Part of a small language model's weights: tied embeddings, a variant of SOAP for these matrices.
Each number is 128 + 24 x the weight over its row's rms, rounded and kept within 0 to 255. Layers, rows and columns count from 0. Numbers have three digits each. The size before them is the row's rms in percent of the matrix's.

# layer 4 MLP down (transposed), 384x96, rms 0.304, rows 31-64, columns 0-95
123:148139120123151143096084177138126167101132117161135175134131153134141114129102116111121118114107097143132110104128155192155142129097128152130102097106149138158134118125128113111114146129132100132149083123118168137132097111166159131173118084085127088107178137146127102161143165100086130141
114:067164125086109124156120145172109146095142118164152110155058127130147158151103094135182153123104110153104166160125135101119124143128090160124138108159127143107141109165111114132180143138117125174128112133151132143144129118122130168127120135149119170157173149149124122110130120136107141127
107:118151121119082123129121195157081162123127125142143119137138097157150110117113176134099119130110130124090129110157100146105133114136150124138178127152102124097171127082126148159092152082099131135135133090100136105142117095102163131089130149107133116137101090169139124174127157142140131133
029:124082111091108129098142143154129117169102154136143124129119105158126103136117140156146125158118126138116188131142123146126138135136099126141091226122076175159155113176154132134105168120140116129133157118138143133138144139110125120115076100103121133110146090141125147114114136104126150089
099:158125145180140140120129122136133125108096166114164150106152133121128142123126127139158135139156127175093171133132125106117093118121143146102145149080195134146124104109146111115162096177167116110125125095123150060144176136112146114163136128142126122121112130122135084113165146111174146123
115:142140125113109098170130108087140123121081107123107117131107129190136119142117130136139078156094128120136107114083091115100156120146175081153161146111173126131114109133142133133104145137123109192153122078108142148102169139130162108169128156105131134135150128094151154119139134140130103148
101:106148107120144110099150115082094142167126134115130125136139144117117142142156169139121147135156149093110115128175072180118094139085137171120151129126126127146188173120136117130147109111070110123158127119114127157114108147128152163133110072139121116116176146119146160120139129111146149154
110:123105148127114119136101151097144153176149103141147120170075139125176157079141171136116112130166161096129122161138138077105119091163127125145094144121117183098134116133098110153143132139110113133119141089132138151101140130150104099131115123138106146089121133145175094146102160148128147145
106:109119124142194130103165110119118116143120129114128130158141164136168136151109183073130121111144144043120118144161125113149131154132155116147144138139126117151128098129169100118111123104147104110157137135154122120109117107118193106103106094130154142088152123131130118094178131119126143132
022:162113130127142130143088164135113140152116108121136147107110105113169176132102116153141154185099124089120111137125109107128140123140135119127139109120079145116102143166147126119156127176073132140172129109147135115119087110134125117111114153080115128098073098108130193111156105161135138130
098:105125144142171167130103154134099114109121137124132117102141128124134149118138108175116163134142119103103145131136111118086067168117072135148132106126092104120102146157154156115115112151125109152144129093104137142169148151094122112075104148121069119141179144146111158159145153147099141129
102:111147107147148145128116121128117124126150143151092066136128117146187129136147089108118115149145139126136107157142118132154151140153135103140158167135155129075153110138165113081160112142125089083126166185119118151125099124122130124153137100107116085118113123155171109110164088131135106166
054:128137116137121127167084130155098081128123095123101143133122128150145116115065118084109128084149072132132136120179105121106100125107103097174151106113100132130122127164125128118158151125141164128161136119165127158094126151070154122157136142131103103122145086134135146128136150130129083155
060:113138108156126118192107133109047147123171112127101116140088155121151163108097119179124149134132138091127132105136132119131090097147125130139126119134117092090131137105115165132158094122111134140125154116133134153141138144095123132133136109099087062140121135089115141141113162109107155085
121:112111107150121149142146114117113094091106114118101132165124103142116138164116151120119130148075111126134153145120179135116095111136197111125127136124113117144115149123131149135062144141179138097128186149132105123171095122157151106108120112139064122136114140119143130146152078149122105127
108:128127132050146104104165139124132119171116099126128127151089117134135103118121109121149135112151168132125141148167137139111100174111163121126109170174155161118137101134128130130137123173091146121144150123157119138113129081089137092103111122145148165144130121085111088156135111151149165165
128:145134156106145112124090143116102120102121118146162099116057172181125128134128137153143134155173105095131114144110097108078122123107131098116105131111151091106137126162142120124088132102121138157110129134131131137087112128072124151151089140145147101112114148138134118155172154130152072142
115:116149111110097126151150134100123155158141140140166133129084099119135143077152095125135105153096116163095156113146140169167132111130149136113143104146148111139042133144125104119150146149111086137113163112156120161116085134143093082127105115121099126105151126142121108114082129102138129102
138:119145117104111101105143138147112161136155130155102129081135101121131099120109161159130097115121117111081133130123112152109109117089124120166160168105112124107155139168139116112133222141104159132149126136085123149116138160104126136171130145158141161106137093154115150125129114151090108088
109:127160128109071171151103113146122125142102113120174116099133183134102131159124162137151145135112131114110170128161165150121101170132117097157148180135141171143110139116136123122164113108146155104122137084126101132136108106162111128149161098162123133122110085092173123129132131123085121130
118:146132091134130125105093104105154165128128125117087144104110140134117137167064136133077165093097108084125138140144140102146125128121104108135166154128162157135096154134140115146100148122086114125114167114129146168161110133125175161129148124144104119104123138110174132085171115142094115113
124:105097137176123119125129120135110132112158112114118154161133159163159096092132129071141151113143151135144143091116138134125112101091121123092122106098104160136093118115167134102109062125095106140142139086134130104147127144137153107152123138111175142158158090127098121135155107154106182102
096:151161119146125137162111160127137123131126144090104123121085149132143094112084104137122115168121156104116140151149140103108117096092097148114107180101140131147088140102105137117102119122107144148156151095128157146152096103146168158163145104138133116093179090117108142163149148160110090153
118:111116105150133155097118081114114137140141091172151137173129117092141110114111147137123138138155137119153125099157144124109112112110133149083081156090108091125112119122104121099135182141162139138126118113103121104078145126160161112121113170130103119163166192134164148139169127109137123141
058:123125110184126128114169133156116122114104161091146107133112136223098103100090122127117166115138115137121122142115136121113101137112174126170130109165110128114093132066126147122103112144169112159147124082141126125123114149113145130160118120139128108124136166153101172130135112117163139126
075:114130130126129142154152125158154133120088077138132142124118133149141137081082116112060117152145173126119150159153146129111079072099151121130135101130092143158136106083132203117096125132114112125127144137143130156123116128128153121167130106165091149127128132124136165136114102143098138108
160:163094099116146103131110117121118067133100159104100143160155083120127126124119139126131130104136127138146122116130134079107099098138071143108133111123121112112140143134125126115157151085129085155116157114127151110102163098128125099101156122119137152134185207160155114147125131150164141151
037:110148096147110088145127133152125146131118103151124125134112178121143100126148123116071140098129113083115115138150131128114123112127130118147125137134135138176123133103129075121123147137121121142122152054138176190122103154140123161197128090133127134132139129114119114090124178176155133140
056:104154127135131118115091154133070097154121144090116149145174173141159125100137130157123120119134119087144092127124086167127136155097110114139086137135118136126150127151117105149149114146112126186150148127083119095116108172114156174141137094145111155152109116125074129153131108137160138105
105:117137156136134209102124146100110080096108127145119131103121120164139146140127115130173134113139127137063141123116116147106132163082134153117126156121116147138103120147115139139128138149101166144147146037125125124144148147076121110093123127127091113141116108093127108143130100145149135105
037:145131096124137108138154173127112163127096118114165140095129052136133110075078111130123099151132135121115125139133124106072135140129110173132132146157184143121125159134155140131127127087143165169118135100117133115105117145148131136144135125164088115102149134136131170137152123111113071148
121:110155113115129125122119137092168175110142063148163135108088099135124149090095147146105144148118146123133134149116134103122160091167126133120107107161123165129094185141078116156129140104120149125133159120107116138154118115079156146132109107091119134142111159129172151079128122139107120104
047:119165085115133099136099132134112085060095136100115094139109136139122131134131098118102090139200108117135133071141160179109154138124116092111145169103130125103139111139088112113174129126120114140135115137120122154117132117100113146146123137123133157112106162130184099136127163121148115135
114:128186082148146112164136135117153142119141119115111156109091139154117108111121112139084155155144118134102102134163168108081135118133120137177103157146137144128118100106152105156144125109176091153111120140160127071176126170122147114146152139116123153113131131110129099115135131116144158071
# layer 4 MLP up, 384x96, rms 0.318, rows 32-65, columns 0-95
118:124130151103132091105144111120121135088092158127140103098106149122127113161154113113134126117129160151133104160158093098124088099160127104160115119115123098139124154116099132150123169164151147160168108146114109044136096122137099160120126137095130145144149089165170135103149130126136094108
097:173126093111125153103155124157169067102110110101162103155165098116135141176110116122111117139137070089123111118130145138137157138115119100153148126103121151119133132119107120161152097096132152111080117149162109096172163144144112095148120160144112141133131128137121165122097168147110129113
046:120107137159144140146166094142116120092147129119148082094145129114120115130174094125119135144105106113131107099112115160070156149160145118139115112157136134187078127074093137059147134083151125154123095119115128144162143134126105130136127137140113123153143125117165093149128139137085122127
110:163146122102169111159160168111116155088112144092140126115136101118125133081139125124151127151164099154107110098106116169139158137091132104119110103125153132140134128109101134125110098133155162143152119132126142118178170132145082101133122114111112171136128071134082089122160158100160138117
117:156103136191101119124144078139101108142152134120134161106151140084139120143175088088088164153107150125112129143110074117148137145127123124106160163116122113110150111096136086130138122135123120092135151134142089116129176147136166088147102100124109130110107143125131128119152155130108075120
099:151120163121120152142172104135121073131129100122146135149104137040118133104123154127095106208126130144104136169166131136145108100132115119108118121121123164122151123156115141110176119085123131118101118126123119139147111135095137135114113113160166162088138136091154128146119141127088117137
118:131112135132163103115146110159104155135153097064140124151111119110131098125195147159112123101159115141151103151151138167142118138137150115146100139120125146098138124111130114154155145121151137101114124109157090112098159146132094091162077147147148143125104165163107172150122126116071111136
102:134148098110178090112132119113132105095063138161131144119114159112101166094118154151106083115133140113154104091148129166138128112122161112112092099110148133164120110134135134094114115103127173126139146127148148130156138147102119092130116107196137179090120136097132136125119138159117153111
021:120142166100130142129156107123116112106126162125122142109124115071097122148138150163092095123164152104149111098125133166090137122116108102106127112180141124124105142082110125092141144049161128098106106143121081110136148123125060141100130122127148101123115117137121141114122136131090099108
150:078086165127102135122153111151135142111128139127181085110130126122132145144099152116185094120129116161137152098149096160115153130159154150099147120106119148125124116105147134157101088098135129119126098098121156077065179146130139135130116145121131145154088131102113135094150115095146132140
113:119127137135146144129136168131146142086123099072131131120159110143152154128102095135096113090136117154136145127161133121127190152145120124142087152115124112104115079121093131107163089115153148095101158155111160139165094157164103129122144098157126114167144115146121143173151110165114140155
048:118133147144133135138156154109135133135162147138163120130106140145147067127150135112183137149122154124178149123107081145072165110143157149114094119124151130187152170111142116113190114107145114170140134140139136141108125103148169174107151130147116119125143148120153127147134130102094148104
055:113104117111122136119140098142199076127086131105150101097122155112145134147159135141146115132101121169164141172132163133083126153157158147113095128134098111129089089153100134100111091111175120148129113128138176100136138091157138125124137143151165140125118151130130131180144116129117105136
132:142152141123112134109149103110129118156096113102127127107175134122141127151152097133094129169124114097111128132062160100101098141113109139129129114156141159112153143137134087083107137132153133135135148150153191088141145122115120139174148112168105134139142145101145103122129107106149153050
110:104089091174138141098132101146119160123095129119175062111111142133123107138107127133110162112130154131139160139127149116087165118116101110168195155131121135120130120121110089136128134125126126143163112140145102105100158097127127104073093107150105120087120128131102082122122137125167147129
119:176125144101092153119138080142110113142138101135194139113093184146111107141134138078086161084142117147111115098117125143116119152091104118149095118110130116150111138172099110141145121154092135122150083142175093140125125134104151133100128111156150143111121134143121099139154121156149104132
126:070087117136105121160112110091142120165135158135116109108120083147107142205115103101134108155107162147150129129119117097143143093125126152165104117122131116149133147126136094116132085125137152123118085137151133118128113162080129107122097150146108143126172095139112096133176132135116121175
126:155117176137171136085126118140148157101138119161112131155161089116135145139143103120121114116161132160106086141118120133140176143108097143145098118127065105100151095117115113103154152095130136148084073137137164119118115124081133138124135146121157124141118156115119182125141149083102136143
109:135151154100133129144153120164114146100076133111102140112079141115137129108137067142176088131106119136105120138100129127121133171176151147159089120106143151103147117125176159124147097135128157079103091122112101105141111115145163120124160133173159133110100135138129104117111131088138147111
125:119129129147128125138132128100176124125123118144137086124108165131086159171112079102161142112151144105134089124133112117122196132184162133159134104153158156111127127110123099109169100132132143166118073100116116124105136137124117113136096127132120159174123143123162104154117109101176146117
124:129152117155112158069140119100105138092141164134124130140124145083135164131155119074117070128148109183129141118133115126110178131129092103116117102113131123126130167155148151138145134146108131101122136146118099104140093129119125151099128160105117121109097096152084117121131149089136189160
101:100130168119100109151083131162153137126137113123159120108126142136130153125105129199119133127131118169125117142134107173077154114156161091138141137151143131126157119116158142081094103134167139106156131139094168133118150111148124187147085099110088162156145127146115117115111154143110135122
108:112106121133140093085136077156160121128146122123137120077148150167122144101106084141145174159135094112130142127138111143119102124153155106124157123117140184128131115117147111138142142099182107101133133122131085171078146134130138112105146187156124145103139123120087099130124118116166137157
043:145127151109155078138126124121128148124147136123181150136137089040113135157106101150130088120115148156176138091117114130106089150162139100131088132103149073146120120130132142113139099079125144111122125149118115123127159136098129151116132120096119198119103110124138145108134139137118141151
059:128102136126065086121162095116164141109153125090123124112129138137125129130159130136165162140140112146165121101073135146098124129128125140139101097158138147148163156120129138133105131096131142141113118130168136112146137140111097125129136198120096126114159112131144135126164137082072129059
128:125137125132149121097147091154116079110119126115128144160105090097159128078126121133144093117149112164112112099159138109144146137129140137110078096121090139109193102147107137139160150127128114174193139140141089108136129128073136102137137153127135141139167166129147126149103151102134152118
033:117133174123094122156170115132135111090147140106139186093145119098145182134118139122143136141143126139168098125137060145127138140109109089082124109170111125126091132087122138115142155089121120121136127199187122127126140126115117132113173132122116116133124159152136146108120117118111118097
048:180091147117119137107178119120088146118147103128124133135101136107146147124154103114149136124139150184123139152116137097110109140101092100123148119116156147109101124133160128114104099084137135139102121179120132170090171118152093121103106122139112135130146098128108103146101189081109167141
159:114103114102136142122126128190143104106116125094154095129112152112159124108113124092147116114108128184150125118134114140109146085124166131131131122116130139114148155069115144128064114119121125129113101080198154108142170158144134169096104146110140112119097131148145092130146155135154115144
037:135136149187132130140134132142095120127174137135158124118121167150162117095157130135137094127137136137151162119112135168122100148122135150135084094126124172136158125084103088129148121106108106114141134186133142154109157134112122150058179159130115114129138105108187144127166128119120145126
114:142131153120064119125099097127163089163145108132159150115098125110116121151117118173124137109137090103158120081119158159114129156178125135129125149122140102131125128082154158140120135146125131147115165134137120155125134155132140094141158191177129117112134054144118114128101136105110102130
045:159127163143120130117126115122142117150134123179147164137139134132201136146126106129116144121140131121111131119151112119093132114158116128133132126120161110150137139087061101107144186088163128155122125187116104082113108119129147173116163102146129086108130093153143133121128121153094123087
110:137157138090155118087115137081112117137103103129175138108120137116121164153142142141111142168137115168107126137105094154093115102145144125157115096103121118149136124143112109099138101100132122118074125140106138106162135150137060120123110100123104139147081181103110168095133132122170161115
040:123108116101107120070147089146178093117129132103142099143131156124132106131122082104151107115125139168127123145138155128138115197069112127155108120143145184138115119094093112120141132086121116136117122149171083102116141131088136140100134142167116108127134127126109096127118139094128106088